{"norm_place": "pre", "positions": "rope", "rope_fraction": 1.0, "parallel_block": false, "learning_rate": 0.00126, "lr_head": 0.0153, "batch_tokens": [16384, 32768, 65536], "max_seq_len": 256, "train_tokens": 151800000, "max_steps": 4754}
Each number is 128 + 32 x the weight over the matrix's rms, rounded and kept within 0 to 255. Layers, rows and columns count from 0.

# layer 5 MLP down, 160x512, rms 0.0671, rows 109-159, columns 384-511
[[158 117 168 185 192 178 125 156 150 116 131  87 136 133  96 148 178 128 134 125 106 134 102 122 125 155 133  45 145 160 183 109 156 145  91 121 162 188 103 144 144  52 144 167 155  71 154 132 104 128 132  86 152  73 142 137 196 141 105 114 101 143 154 190 131 143 105  99 179 101  81 195 124 102 171 146 135 129  93 177 139 125 118 158  89 205 155 141  71 116 126 135 128 140 158  92  69 177  89 101 103 152 170  92 163 161 107 195 134  90 146 170 105  71  80  99 189 117 126 144 179 134  79 120 131 151 136 170]
 [151 168  94 123 118 165 103 116 124 157 167 131 102  93 119 141 159  78  99 151 105 148  93 118 103 139  87 171 129  83 138 123 169 112 158 105  91  99 112 131  97 163 187  94 195 159 174 148 163 142 136 137 122 180 147 123  88 125  91  87 126 142 155 144 122  80 127 114 197 152 149 167 119  90 166 151 133 111 147 177 172 159 141 141 102 153 123 136  95 123  76 123 136 127 128 140 141 185 119 123 172 112 122 126  93 117 162 120 150 136 141 122  68 151  50 135 131 115 172 126  69 125 132 108  90 103 133 132]
 [110 149 108 130 154 165 144 120  97  74 123 147 140 114  70 151 137 117 172  70  79 146 141 128  95 124  79 163  81  97  88 107 101  59 100 128 121 133 102 113 117 100 154 148 169 178 150 189 155 141 100 121 150  94  85  76 158 113 157 100 106  99 152 110 128 148 174  92 181 116 131  98 128  95  90 148 154 106  62 137 138 145 116 123 118 124 144  65 170 107 153 162 127 122 152 130 155 146 150 147 162 181 127 134 110 154 137 142 117 169 131 130  42 186 170 158 221  80 148 126 130 135 127 151 125 121 131 150]
 [148 122 118 128 140  37 155 117 140 133 136 134  58 162 193 106 109 130 137 111 120 145 147 145  94 140 123 117 167 119 124 117 173 133 169 153 115 158 143 123 113 129 119 201 122 114 160 151 131 102 166 111 145 156 203 127  67  76 146 114 126 148 113 159 166 126  99 113 166 179 146 115 155  63 157  98 112 145 150 157 165  86 161  98 101  60 158 152  47 146 149 137 136  93 136 143 133 112  94  87 162 124 123 125 135 114 148 133 151 146 157 161  80  96 153 170 132 160 121  93  31 114 147 152 120 143 101 128]
 [124 149 215 113 167 127 105  90 160 104  73 163 201  83 137 165  95 113 142 133 155 145 105 127 103 114 127 147  96 151  83 152  90  81  91 138 155  85 158 175 119 118 126 130 160 162 201  78 175 125 115 118  85 148  99  93 116 141 132 111 106  80 139 159 137 143 153  91 182 149  89 196 162 160 123 122 163 132 136 171 116 129 175 149 195 162 171  76 175 115 178 107 142 133 143 153 123 117  37 159 133 122 149 113  98 125 154 184 220  74 109 134 124 127 150 168  88 129  99  80 255 101  60 132  88 205 169 116]
 [126 188 118 175 131 185 184 118 131 139 139 181 128 169 103 123 150  95 146 131  94 152 144 141 131  80 105 162 134 180 112 180 131  74 188 152 135  75 147 172  56 174 199 154 119 156 119 150 119 106 119 100 136 142 134  80 165 117 134 173 135 122 123 154 144 103 193 153 147 103 153 168 104 132 138 129 136 126 124 184 108 107 119 168  41 126 188 141 107 151 200  86 151  98 119 139 112 118  25 155 145  97 165 126 135 138  47 141 140 131 139 146 159 138 106 134  51 126  98 126 149 157 123 145 143 107 182 134]
 [107 164 100 123 154 134 106 125  68 109 140 115 171 139  77 110 207 133  99 108 155 110 177 126 136 114 150 171  84 122 125 146  62 100 121 111 151  76  73 107 150 131 106  49 132 188 180  78 130 149  70 123  91 114 110 135 125 114  84 125 113 103 108  72 151 138 132 104 105 156 140  99 109  74 109 130 108 142 119 123  76 105 132 107  82 156 134 130 158 178 134  99 102 125  83 140  94  45  71 161 139 119 101 122 130 112 108 102 123 155 153 131 167 144 130 134 120 127 179  60 129  93 114 148 120 185 147 109]
 [108  96 159  88 142 147 188 106 139  49 163 103  96 132 111 225 106 106 149 129 143 122 130 103 144 112 151 255 140  88 130  63 146 130 112 194 152 217 145  92 166  21 115 221 181  95  69 190 141  89  92 113 147  61 202  91 223 102 116 149 108 126 165 142 125  98 207 109 203 118 116 187  69  95 119 125 134  62  86 176  58 193 142 154 113 206 167 171 165  96 118 162  39 117 184  98 145  53 131 169 134 102 123 142 131 135  94 198 168 143 111 134  47 148 186 149 193 151  77 183 166 146 174 100 181 129  36 140]
 [ 66 132  73 152  75 124  66 160 130 171 151 126 170 132 111 158 134 165 133 156 155 158 168  82 140 104 108 105 133 174 117 134  96 115 160  74 177 123 193 116  95  92 124 116 106 112 142 128 140 143 109 126 124 116 132 143  22 179 135  67  74 137 130 164 138  98 119 163 121 139 163 125 101 138 223 128 183 150 178 155 118 136  86 179 135 130  90 121 171 108  80  86 120 115 125 111 130 137 140  95 104  92 121 116  99 120 117 158  98 104 121 132 130 156 173 176  66 105 174 159 123 120 121 126 160  87 163 110]
 [153  99 165 148 143 139 141 121 129 121 121  86 130  69 140  90 143 151  99  96 181  93 133  85 162  79 133 104  93 120 144 100 120 101 132 151 120 161 111  86 128  96 106  98 139 121 128 133 172 133 151 166 161 137 116 153 142 145 109  81 108 107 113 101 157 123 143 154 144  99 119 118 105 150 190 141 110 148 143 127 130 137 172  96 125 108 120 116  82 108  98 123 172 135 151 104 112 160 128 161 142 115 185 131 114 170 181 149 153 167 113 156 191 126 115 111 144 131  95 114 177 115 125  94 114 143 128 132]
 [112 140 144  89  82 118 130 105 112  87  97 154 156 195  56  91 160 122 118 111 123 169 102 149 142 148 123 167  94 123 114 141 117 143 150 188  94 128  99 163 128 139 104 126 111 147 143 125 137 167  87 142 162 115 160 119  79 144 147 143 173 114 156  97 189 172 101 106 167 145 143 133 146 116 126 125 154 178  78  81 134 115  56 156 138 131 142 158 118 131 155 135 171 184 135 160 165 126 169 127 147 173 153 116  75 199 112 145 107 100 103 141  67  88 124 173 121 145 115 122 146 133  93  95 126 151 158 158]
 [ 65 143 100 115 104 116 181 101 173 111 110 206 140 152 138 108 181 138 120 119  93 158 113 100 151 160 116 121 142 154 137 168  84 134 119 226  87 191 102 144 116 152 137 109 125 167 182 146  99 175 161  98 129 143 165  79  88 129 114 126 166 138  32 130 152 138  68 110  79 118 113 103 136 113 108 100 114 113  93 139 159  72  78 136 109 119 159 130  62 119 142  62 128 186 179 128 183 110 154  61  96 164 142 159  77 146 106 155 147 184 140 142  89 162  85 121 210 195 159 120  62  74 119 119 103  94 115 157]
 [122 103 122 121 130  88 166  53 111 129 114 176 141 139 177  96 120 150  87 155 148 131 134 157 135 150 139  85 137 127 139 129 150 121 131 134 152 172  93 110 124 126 143 191 147 124 158 117 110 160 165 180 159 129 122 105  53 115 113 144 163 148 143 170 136 169  76 142  89 147 144 121 122 130 133  69 175 156 103 105 108 104 175  48 173 120 116 117 138  97 127 106 130 191 165 157 145 157 204  98 146 145 140 137 133 171 157 143 166 145 166 144  41 141  90 138 155 148 154  95 109 123  91 144  80 115  67 140]
 [108 115 142  97 106 114 153 126  98 124 135 191 116 151  79  81  60 116 161 143 149 135 140 126  98 108 144 113 127 106 125 173 188 162  98 186 149  99 139 157 114 101 156 214  89 125 172 120  99 106 134 129  96 148 116 171  54 106 136 105 106 144 105 134 138 105  97 152 111 179 186 123 132 174 103 116  83 150 109 159 101 122  97 100 142 129 137 121 113 116 109 135 129 187 103 122 162 135 134  83 112 101 169 156 135 146 140 144 150 160 158 140 103 123 104 153 142 151 121 123 128  99 106 194 111 121 143 131]
 [ 86 146 117  85 107 102 156  84 149 117 110  78 143 124 166  94  90 123 120 120 160  92 193 104  99 127 122 139 133 110 169 135 137 129 114 112 161 126  81 123 148  84  87 160 106 128 102 132  66 143 163 129 114  91  76  91 139 132  99 144 132 141 134  59 113 119  82  86 120 137 124 125  71 116 140 180 113 145  88 107 125 116 189 119 135 101 161 185 122 124 106 153 124 117 123 165  96 155 158  95 152 104  57 149 167  89 110 122 153  75 163 110 116  84 105 152 115 156 104 176 124 108 117 155 104 115 102 112]
 [117 115 111 120 123 118 141  76  66  76 121 125 138  94 177 102 104  92 177 146 124 123 134  85  85 109 163 127 148 129 172  42 106  84 124 164 150 175 127  71  53 144  80 255 131 186 172 165 125 132  80  42 105  89 161  75  99 194 197 116 106  99 148 130 119 119  92  91 143 107 152 122 130 102 107 171 138 126 144 123 115 122 157 140  66 191 166 103 133  84 127 121  96 107 110  82 147 109 206  71 135 109 108 134 123 190 146 165 120 200 158 114  26  81  92 120  80 110 106 125 187  57 168 171 171 161 121 221]
 [159 175 184 122 144 170 115 119 162 193 172 107 101 102  70 139 182 123  91 151 150 141 146 151 183  95 148 104 120 152 177 151 135 179 114  74 152 129 123 167  96 148 161  66 207 106 142 127 164  81  84 103  79 132 152  99 168  96 168 138 203 133 154 160  89 140 213 122 139 117 119 161 203 166 158 158  73 107 130 112 138 114 143 130 134 157 112 170 104 159  69 131 157 123 106 125 108 135  75 197 108 142  90 121 103  83  67  94 147 139 118 132 228 149 131  24 148  89 185 118 151 127 152 100 165 122 133 105]
 [123 140 158  65 145 132 127 135  86 140 109 128 192 150 200 133  83 156 221 182 107 140 131 184 145 154  94 169 122 132  94 127 118 164 123 135 145 102  98  90 140 122 119 155 112 179 219 130 132 165 147 116 104 132 182 149  49 119 146 122 149 134 123  83 122 150  97 106 161 143 130 103 146 120 170  59 132 150 155 159 138 130 134 140 150  84 134 140  90 126 136 146 158 100 111 184 170 151 147  92 188 129 169 139 115 146 130  99 114 100 155 126  36 110 113 165  96 147 150 120  58 140 166 170 108 143 140 137]
 [165 176 146 134  98 164 129 190 147 133 168  83  94 143 140  94 142 143 117 218 164  77 142 169 149  61 139 129 134 155 196 182 114 107 105  86 118  90 134 169 134 175 128 128  53 111  97 140 125 144 193 138 127 176 151 218 151 146  92 128 151 136  55 151 129 155 160 134 124 180 126 154 128 113 140 207 125 157 151 184 156 126  90 196  86 186 125 102 106 154 128 111 180 150 123 139 195 157  89 191 127 162 111 117 117  93 147 101 103 106 157 101 142 164  87 123 123 100 158 127  79 143 164 140 115 107 141 148]
 [111  93 171 120 116 112 135 108 113 125  93 128 115 149  71 120  92 106 114 133 129  85 110 166 187 160 145 115 106  77  93 134 105 101 145 129  69  90  71 137 153 143 114  99 126 123 103 122  70 133 188 134 101 113 148 176 161 123  52 123 174 134 113 115 118 139 107 163 130 109  96 144 104 123 120  75 121 141 120  79 150 118 137 123 126 179 100 139 140 179 166 120 149 105 146 116 123 119  81 130 155 151 116 139  93 173  83  93 173 136 101 120 210 129 120  87 123 106 115 127 111 149 168 142 168  92 111 143]
 [186 130 135 107 141 105 180 120 172 117 150 149 165  98 229 164 148 123  95 123 115 159  89 122 175 177 166 137 147 196 133 126 111 136 125 157  64 106 123 139 143 154 121 151 106 112 103 135 150 132 120 176 104 148 106 186 116 156 131 129 144 140 164 100  84 168 125  96 111 118 140 177  89 136 149  38 157  98 124  78 123 109  85 111 114 200  86  89 123 104 119 118 154  98  59 121 160 138 126 119  64  63 112 139 128 168 111 146 151 103  92 145 147  94 157  90  95 182 110 148 119  47 134 143 101 125 107 112]
 [179  77 109 136 181 115 127 104 150 152  89  83 208 142  78 109 129 160 135 161 179 149 109 120 150 150 181 151 130 168 161  70 134 126 175 108 106 149 132 119 108 176  96 105 118 174  78 125 167  59 209 117 103 122  96 203 178 166 105 115 152 106 100 102 108 165 133 136 138 104 147 119  16 158 162 113 144 127 176  23 114 114 171 141 155 209 126 173 139 140 175 142 158 147  46 113 110 182 157 127  98 149 110 114 145  62 136 151 163 114  98 130 146 115 142  32  51 174 119 138 149 124 133 145 156 142 145 139]
 [127 143 109 160 155 119 122 152 176 142 150 154 120  44 110 115  98 195  98 152 129  91 152 141 163 103 110  92 155 116 130 170 146 106 135 192 120  68 143 135 123 181 132 144 122  92  95  77  86 116 129  82 106 131 122 160 131 137 113 109 100 107 141 115 155 119  95 153  79 118 146 136 138 164 159 195 114 180 174 134 159 106 121 134 121  75 123 154  84  94  77 100 129 199  98 153 125  77  60 109 145 151 130 105 134 171 137 114  86  40 109 113 174  86 172 137 182 117 133 191  95 119 104 152 159 126 126 140]
 [144 120 137  85 136 100 137 166 140 133 150  89 108 148 187 148 138 154  91 124 121 102 164 118  26 163  95 128 129 166 121 111 142 113 127 145 121 128 153 121 112 120 164  90  92 100 130 149 161 121 117 121 134  95 114 181 127 123 148 103 120 111 120 110 159 136 182 140 169  80 135 109 131 115 112  97  95 100  78 106  95  84 133  88 102 131 111 115  89 119 137 130 151 112 123  99 115 107  86 164 119 161 106 144  89 111 137 115 136 142 116 116  98 114 110  83  99 160 143 129 150 139 157 179 134 151 117 125]
 [ 90 129  68  60 122 133 138 158 106 113 152 130 101 166 102 146 138 133  84  94 122 138 189 138 113  85 120 169  98 148  94  89 101 145 125 182 124 106 121 148  89  75 130 126 148 150 141 161  73 160  76 131 134 140 137  65 177 116 134 131  98 117 134 100  66 102 148  91 142  83 153  90 112 148 151  82 126  68 112 125 123 181  69 151 120 177 125 153 138 154 120 115 113 113 115 132 143 137 130 157 120  93 138 134  97 120 116 107 133 145 154 157  84 106 181 163  90 117 142 121 100 161 138  29 115 117 139 150]
 [ 94 152 101 119 175 103 163 175 104  66 155  84 126 118 107  71 139 145 133  98 133 113 102 159 129 140 115 120 175 100 121 180  89 116 110 133  70 168 118 114 138 157 129  94 157 181 150 130 123 129 101  30 128 140 157 108 167  88 132 115 174  99 119  21  92 205 142 144 122  86 122  76 138 123  93  26 146  98 126 160 125  89 102 140 106  64 140 159 113  94 154 112 115 149 113 121 132 164 120 124 134 160 121 115 136 147 121 114  80 129 157 109  90 127 118 100 133 121  61  94  85  61 108  96 153  75  96 140]
 [138 161 114 164 158 113 126  99 182 116 118 172 203  80 124 133 228 181 113 135 106  99 122  66 135 134 177  93 146 123 168 142 146  82 147 117 183 131 127 130 101 177  75 161 182 110 121 113  84 116 134 168  94 141 156 143 160 150 141 121 121 131 158 158  94  51 130  96 144 148 120 117 110 139 145 150 106 138 156 169 119 102 123  97 101 171 123 160  89 106  90 101 105 170 106 137 165  95 156  47 126 125 130 141 144 159 107  94 128 172 161 165  74 130 127 121 106 146 101 145  85  55 136 152 154  93  84 124]
 [141 107 135 111  91 120 106 125 112 115 133 106 134 140 167  86  67 129 188 136 130  97  92 110 126 160  74  63 124  98 135 134 154 136 131 104 224 215 105  70 158 107  76 191 131 130  96 165 146 134 137 121 117  78 110 110 165 183 135 128 115 119 102 175 122 161 156 160  87 116 145 139 105 136 157 160 179  97 149 120  98 148 169 102 108 186 152 107  97 108 106 131 111 122 122 137  88 131 207  58 150 126 103 135  98 136 145 151 102 133 117 115  34 194 130 161 194 115  86 139 178 139 182 153 122 115  97 132]
 [131  59 111 156 107 135 172 121 122 111 106 115 114 140 152  38  89 147 160 108 138 103 120 134  69 145 131 121 126  70 152 119 133 163 159 158  90 218 151  89 128 166  64 135  72 132 194 106 149 120 151 131 140 124 116 102 110 187 155  94  94 135  93 179 131 104 113 107 114 110 136 126  86 134 137 140 168 222 131 110 114 127 143  64 144  59 137 112  73 106 124 128 125  85  97 136 100 108 196  84 116 130  84 164 181 141  99 147 128 171 144 138  98 156  89 133 148 134 199 148 167 101 133 152 188 118 132 136]
 [ 88 123 133  99 139 148 152 129 127 143 132 105 135 129  86 109 145 124 172 110  70 188 160 178 177 133 113 157 182 135  98 135  90 127 128 170 158 146  91 134 167 158 177  98 135 169 132 183 101 192 133 134 163 155 135 136 122  89 122 166 166 128  92 122 107 151 159 139 147  84 157 175 159  97  62 136 134 104  79 118 179  88  92 150 118 129 116 136 142 114 176 167 119 160 120 111 183  76  71 122 129 172 102 122 128 217 131 125  87 113 119 140 131 111 149 124 153 126 111  84  85 121 104 130  55 130 131 111]
 [119 117 150 151  87 119 109 163 113 104 102 174  94 137 115 103 138  91 140 144  73 119 141 121 138 126 156  69 145 140 141 157 106 127 161 137 149 131 123  93 133 153  99  91 168 126 134 122  80 136  80 159  84 121 130 118 114 175 187 122 154 166 119  93 149 113  91  64  90 201 183 181 134  80  95 154 153 118 151 145 106 113  88 126  84  84 155 162 109 124 130 126 119 131 149 166 136 150 196 159 119 139  77 118 138 184 144 101  89 113 143  78 133  75 117 156 100 152 127 154 145  84 111 139 136  74 119  98]
 [109 104 129 121 153 156 115 164 116 131 145  85 126 143 143 115 186 120 134 114  86 115  88 115  57 186 130 114 131 124 111  64  79 113  91 153 123 161 109  94 136  98 105 129 113 106 184 139 102 157 159  75 143 102  85  83  83 104 190 171 118 142 138 123 122 127 127 141  65 138 202  92  93 141 104 113 164  93 158 136  97 181 177 133 121 155 132  92 174 143 121 160 140 138 161 120  72  83 149  65  94 116 111 104 167 177 124 106 127 108 123 104  71 147  79 139  90 107 127 162 142 143 194 116 159 136 124 123]
 [143 121 112 145 149 180 175 142 166 112 121 104 146 104 122  96 145 137  82 145 139 102 121 119 127 121 147  88 134 133 147  82 136 114 116  58 121 123 129 152 102 143 124 129 153 116 134 173 140 137 136 125 147 115  79 114 135 130  97 142 148 130 126 170  95 160 153 114 134 105 209  81 133 175 120 108  84 138  91 114 141 116 194 124 126 117 168 143 145 126 139 130 110 128 126 139 114 142 107 137 175 133 132  83 104  98 123 140 133 139 107 152 167 134 138 106 100 132 127 122 136 125 165 103 161 125 121 195]
 [149 171  90 116 154 127 186 142 144 124 131  86  95 182 147 135 111 106 166 100 115 121 115 130 140 126 142 100 143 110 152  92  98 108 149 127  95 144 154 119 132 156 137 107 141 117 191 117 182 142 138 145 137 164 146 140 119  86 178 147 149 151 143  35 119 122  75 193  61 143 101 176 102  97 165  77 179  96 130 144 126 127 115 139 124 177  98 170  99 123 146 138 150 151 215 131 135 142 157 169 161 167 117 130 148 144 110 146  97 101 116 133  39 155 136 121 157  73 124 135  86 117 164 148   3 120 104 154]
 [192 121 226 166 255 132  91 175 202 242 136 144 175 106 143 144 171 201 111  87 181 129 125 255 179 163  60  58 207 208  46 233  74  97  86 178 128  59 185 255 213 146 214   0  12 133 119  96 190 134   0 255 220 155 167 184 100  33  63  95 227 236 179 134  72  71  85  55 126 156 137  77 241 162  23 116 123 218 136 200 120  65 101 116 138 126 119   2 138 254 248 181 255 104 117 255 111  50   0 137   0 143 154 176  81 126 255  67  70  65 156 120 255 170 199 104 169 103 200  19 127 240  25 154 203 198 155   6]
 [164 118 159 150 131 139 139 147 131 139 121  96 141  99  88 113 197 170 143 165 133  84 122 125  72 152 157 206 112 124 103  79 158 103 135 115  93 108 135 138 128 130 118 106 123 104 161  90 103 109 123  59 101 105  86 141 148 163  88 145 116 121 139 100 123 113 144 122 161 122 133  94 109 153 113 141 141 154 127  98  85 148 137 115 148  77 106 121 142 132 134 132 132  96 202 145 124 143  80 146 135 135 125 138  55 153 158 103 161 145 137  97 169  80 139 128 114 111  78 108 167 126 124 118 132 119 130 144]
 [136 129 107  95 124 138 138 174 114 130 147 144 128 144 153 112 147 127 207 120  98 147 101 137 137 100 119 123 128 132 140 127 111 125 114 141 167 118 103 134 117 128  74 123 163 137 130 137 145 134 124 103 133 161 130 147 127  92 105 123  99 134 155 151 116 139 102 141 124 177 117 137 148 126 147 104 147 140 128 127 144 118 142 106 164 163 161 142  92  97 176 131 127 130 152 114 150 140 182 108 157 156 130 117 122 161 164 114 116 129 147 116  99 164  87 143 128 146 104  96 115 137 122 140 132 129 134 149]
 [160  82  98 132 121 133 122 116 131 144 194 126 134 127 109 167  88 141 113 121 119 146 118  93  42 143 125 124 136 158 150 140 166 178 122 110 127 154 138 136 143 187 125 152 103 155 177 138 152 155 132 158 150 178 165  96 123 176 182 124 114 175 156 106 125 151 131 125 103  64 160 125 115 127 132 108 179 117 129 136 169  90 135 146 161 164  93 158  73  95  41  93 122 160 122 155 148 127 108 121 144 140 170 163 155 122 114 135 120 178 188 146   0  44 111 144 103 121 129  79 105 142 119 159 105  95  83 139]
 [111 184 150 130  93 222 134  96 117  82 130 159 177 124  89 154 193 116  47 132 109 141 142 142 212 150 164 179  82 136  94 142 130 117 132 135 113  94 137 137 151 161 162 150 151 172 150 162 110  84 110 135 172 123 128 124 125 147 158 117 134 129 182 144 150 135 145 111 104 145 171 152 151  92  98 120 103 128 161 140 124 148 112 163 156 148 167 121 133 106 121 152 119 159 126 118 154  90 104 155 194 114 152  97 151 157 108  67 133  81 170 168 206 109 175 183 116 142 165 106 113 167 144 174 186 151 145 103]
 [117 198  81 160 135 146 134 111 128 163 152 147 127 110 147 165 107 159  48 128 112 151 153  89  62 144 140 133 119 121  61 154 199 132  95 172  98  80  61 124 103  97 144 103 138 159  94 133 146 131  33 177 133 177 141  55 126 166 127 131 159 107 119 163 206 142 119 140 144 101 125 158 132 112 121 102 119 139 113 109 100 109 164 116 154 160 157 120 131 146 165  94 119 155 147 150 146 109 105 153 121 172 145  99 121 111  98  65 120 180 110 160 143 126 110 100 133 129 147 117 144 111 129 178 111 113 120 107]
 [158 160 119 129 129 102 106 144 120 107 111 155 122 129 130 108 124 137 152 138 123 170 142  93 133 107 112 114 163 152 129 109 115 109 173 160 151 160 145  82 144 138  87  96 103 138 111 186 207 149  91 136 129 147 171 124 123 112 135 164 137 130 135 125 104 102  97 111  96  84  95 179 175 131 167 145 165 149 133 157 110 105 115 101 171 135  96 168  98 110 121 154 146  97 123 115 156 118 176  93 129 125 129 137 131 125 150 120  61 153 132 143 115 134 186 141 166 112 117 148 153 125 152 116 129 137 118 166]
 [142 149  82 103 169 191 156 172 114 153 106  98 145  75  36 182 152 160 138 146  91 107 134 137 255 133 192 245 123 225  71 118 129 141  70 128 146 111 141 139 255  94 124  61 150 138 102 118 100 140 155 129 120 143 141 178 156 120  89 165 124 150 109  49 140 151 255 124  89 103  32 180 248 128  90  28 125  95 141 168 134 255 156 176 111 175 255  77 200 147 161 100  68 169 149 119 124 124 107  69 180 148 243 150  26 146  53   0 213  63 137 228 249 159 204 171 140 255 125 241 207 136  98 144 102 188 136  87]
 [133 118 118 112 142 158  83 123 161 153 168  78 168 154  82 158 105 115 101 142 167 133 124 125  63 116 118 161 122  73 110 144 133 104 184 106 147 149 132 132 104  48 133 107 130 122  69  89  90  95 113 112 125  98  93 120 155 156 135 157 146 150 152 105 112 187 138 143 179 158 133  72 136 165 155 104 102 118 173  87  90 143 131  96 106 114 152 132 157 154 128 105 131 105 105 112 110 153  76  81 107  98 134 147 104 100 110 112 136 165  93 154 154 102 171  84 112 115 154 131 152 151 146 153 127 167 124  83]
 [153  77 162 144 116  90 171 113 136 117 157 168 165  80 176 144  95 189 118  92 171 145  98  97 135 121 153 129 198 114  77 133 106 138 115 138  88 136 158  99 124 109 116 119 106 106 100 112 123 172 167 114 130 143 155  94 154  91  99 114 168 148 153 136  96 117 123 117 116 102  99 132 151 171 132 205 200  94  93 142 112 122 143 136 128 151 110 133 173  73 183 121 133 115  98 116 110 210  78 176 157 167 146 127 149 117 165 117 130 124  89 154 119 140 104 145 162 143  60 115 124 138  99  93 121 127 145 116]
 [ 90 124 183 157  56 143 131 178 152 158 137 140 108 129 172 124 114 142 147 128 174 103 129 145 108 100 151 102 120 118 142 108 140 192  97  81 135 122 116 135 124 158 142 108 128 122 171 119 102 133 123 175 141 120 125  93 120 156 150 130 113 159 120 136 110  42  73  99 112 166 180  70 120 122 177 207  96 163 208 102 147 159 124  87 103  94 150 119 110 122 115 159 165 161 148 132 126 132  99 152 138 114 144 138 140 133 140 173 106 104 106 122 171 103  93 124 101 128 161 122  83 146 132  93 139  84 168 166]
 [127 177 108  89 160 123  82 165 149 137 132 129  94 114 162 147  58 137 165 155 133 166  89 124 176 141 168 130  88 104 131 139 116  79 154 156 134 158 152 120 104 142 134 132 138 115 131 105  98 116  89  96 118 134  90 145  88 111 171 144 155 136 137 137 188 124  90 147 112  97 135 219 149  98 171 142 148 114 129 138 168  92 123 108 201 126 115 175 113 141 125  99 129  95 123 117  97 155 176 131 173 104 156 138 102 134 135 125 127 142 118 116 103 112 167 130 125  80 115 152 132 115  66 159 129 210 140 189]
 [135 148  74  73  70 165  86 126 106 158 126 129 144 149 116  88 160 148 116 182 106 120 145 148 228 116 102 176  76 140 109 116 115 135 125 126 132 117 135 111 100 139 135 199 130 145 172 103  99  89 191 120 171 172 163 113 146 154  98 191 154 117  79 142 101 140 122 113 140 138 173 154 129 123 118 112 143 111 173 121  84 139  72 157 133  93 116 108  98 146  97 150 147  97  98 165 157 166 142 137 140 150 116 169 106 129 162 136 195 103 150 141 171 177  93 167 134 102 112 134 104 160 105 127 127  84 144 101]
 [155  57 132 158 140 104 180 152 128 112 101 207 143  87 158 167 112 116  92 135 131 101  72 172 183 136 164 115 136 102 166 126 159 112 172  84 102 106  93 131 150 107 111  33 158  54 139 113 152 134 103 103 149  94 105 203  65  85 122 129 148 121 178 223 124 126  82 161 156 109  83 140 156 170 108 129 130 165  73 162 121 131 153  93 126 181 109 165 126 210 144 151 148  89 115 121 149  93 143 177 185 133 110 100 157 175  99 117  53 112  88  88 255 130 107 150 164 112 113 133 126 151 123 153 127  67 166 113]
 [150 168 226 107 135  77 110 107 106 118 113 113 107 135  60 151 163 153  98  93  98 174 117 126 114  90 103  80 120 128 138 143 173 159 154 145 188 113 114 177 135 108 102 111 104 123 115 124 141 115 133 136 103 115 118 112 101  89 110 117 129 109  86  78 105 141 128 114 125  72 109 126 167 105  87 116  86 137 158  68  75 106 120 109 134 174 125  58 200 154 131 146 123 118 136  82  94 154 122 159  92 143 113 147 129 147 118 138 123  93  90 123 204 144 159  79 111 133 119 145 185 119 129  93 123 140 121 139]
 [108  69 158 148 139 113 147 132  94 142 144 144 105 144 156 135 148 145  65 169 104 122 139 154 121 138 124  79 163 137 179 137 128 168 100  94 114 121  90 127 173 177 155 164  91 132 124 176 142 101 204 155 120 128  67 154 201 144 113 112 125 129 170 154 173 157  82  78  94 201 164 113 157 123 133 206 168 170 140 107 212 144 137  80 119 129 114 128  66 107 134 148 171  65 142 111  80 173  91 122 147 122 127 100 178 160 163 162  61  81  98 155 154 128 154  63 165 148 110  59 151 115 118 124 141 121 154 170]
 [107 107 151  90 193 125 146 144  90 121 139 116 148 186 184 184 141 147 115 118 215 194  93 128  47 126 109 138  85 176 105 154 161 142 146 104 150 115 147 121 181  61 145 160 130 147 154 107 145 163  86 124 137 126 102 160 126 114 116 173 112 150 160 177 137 153 151 178 116 144  89 122 141 148  71 142 156  64 111 153 141 157 155 126 145 199 171  90 176 106 132 193 122 109 164 127 130 143 118 152  97 116 104 113 153 107 145 169 144  86 114 155  46 152 132 105 158 136 179 107 173 137 123 124 147 158 134 102]]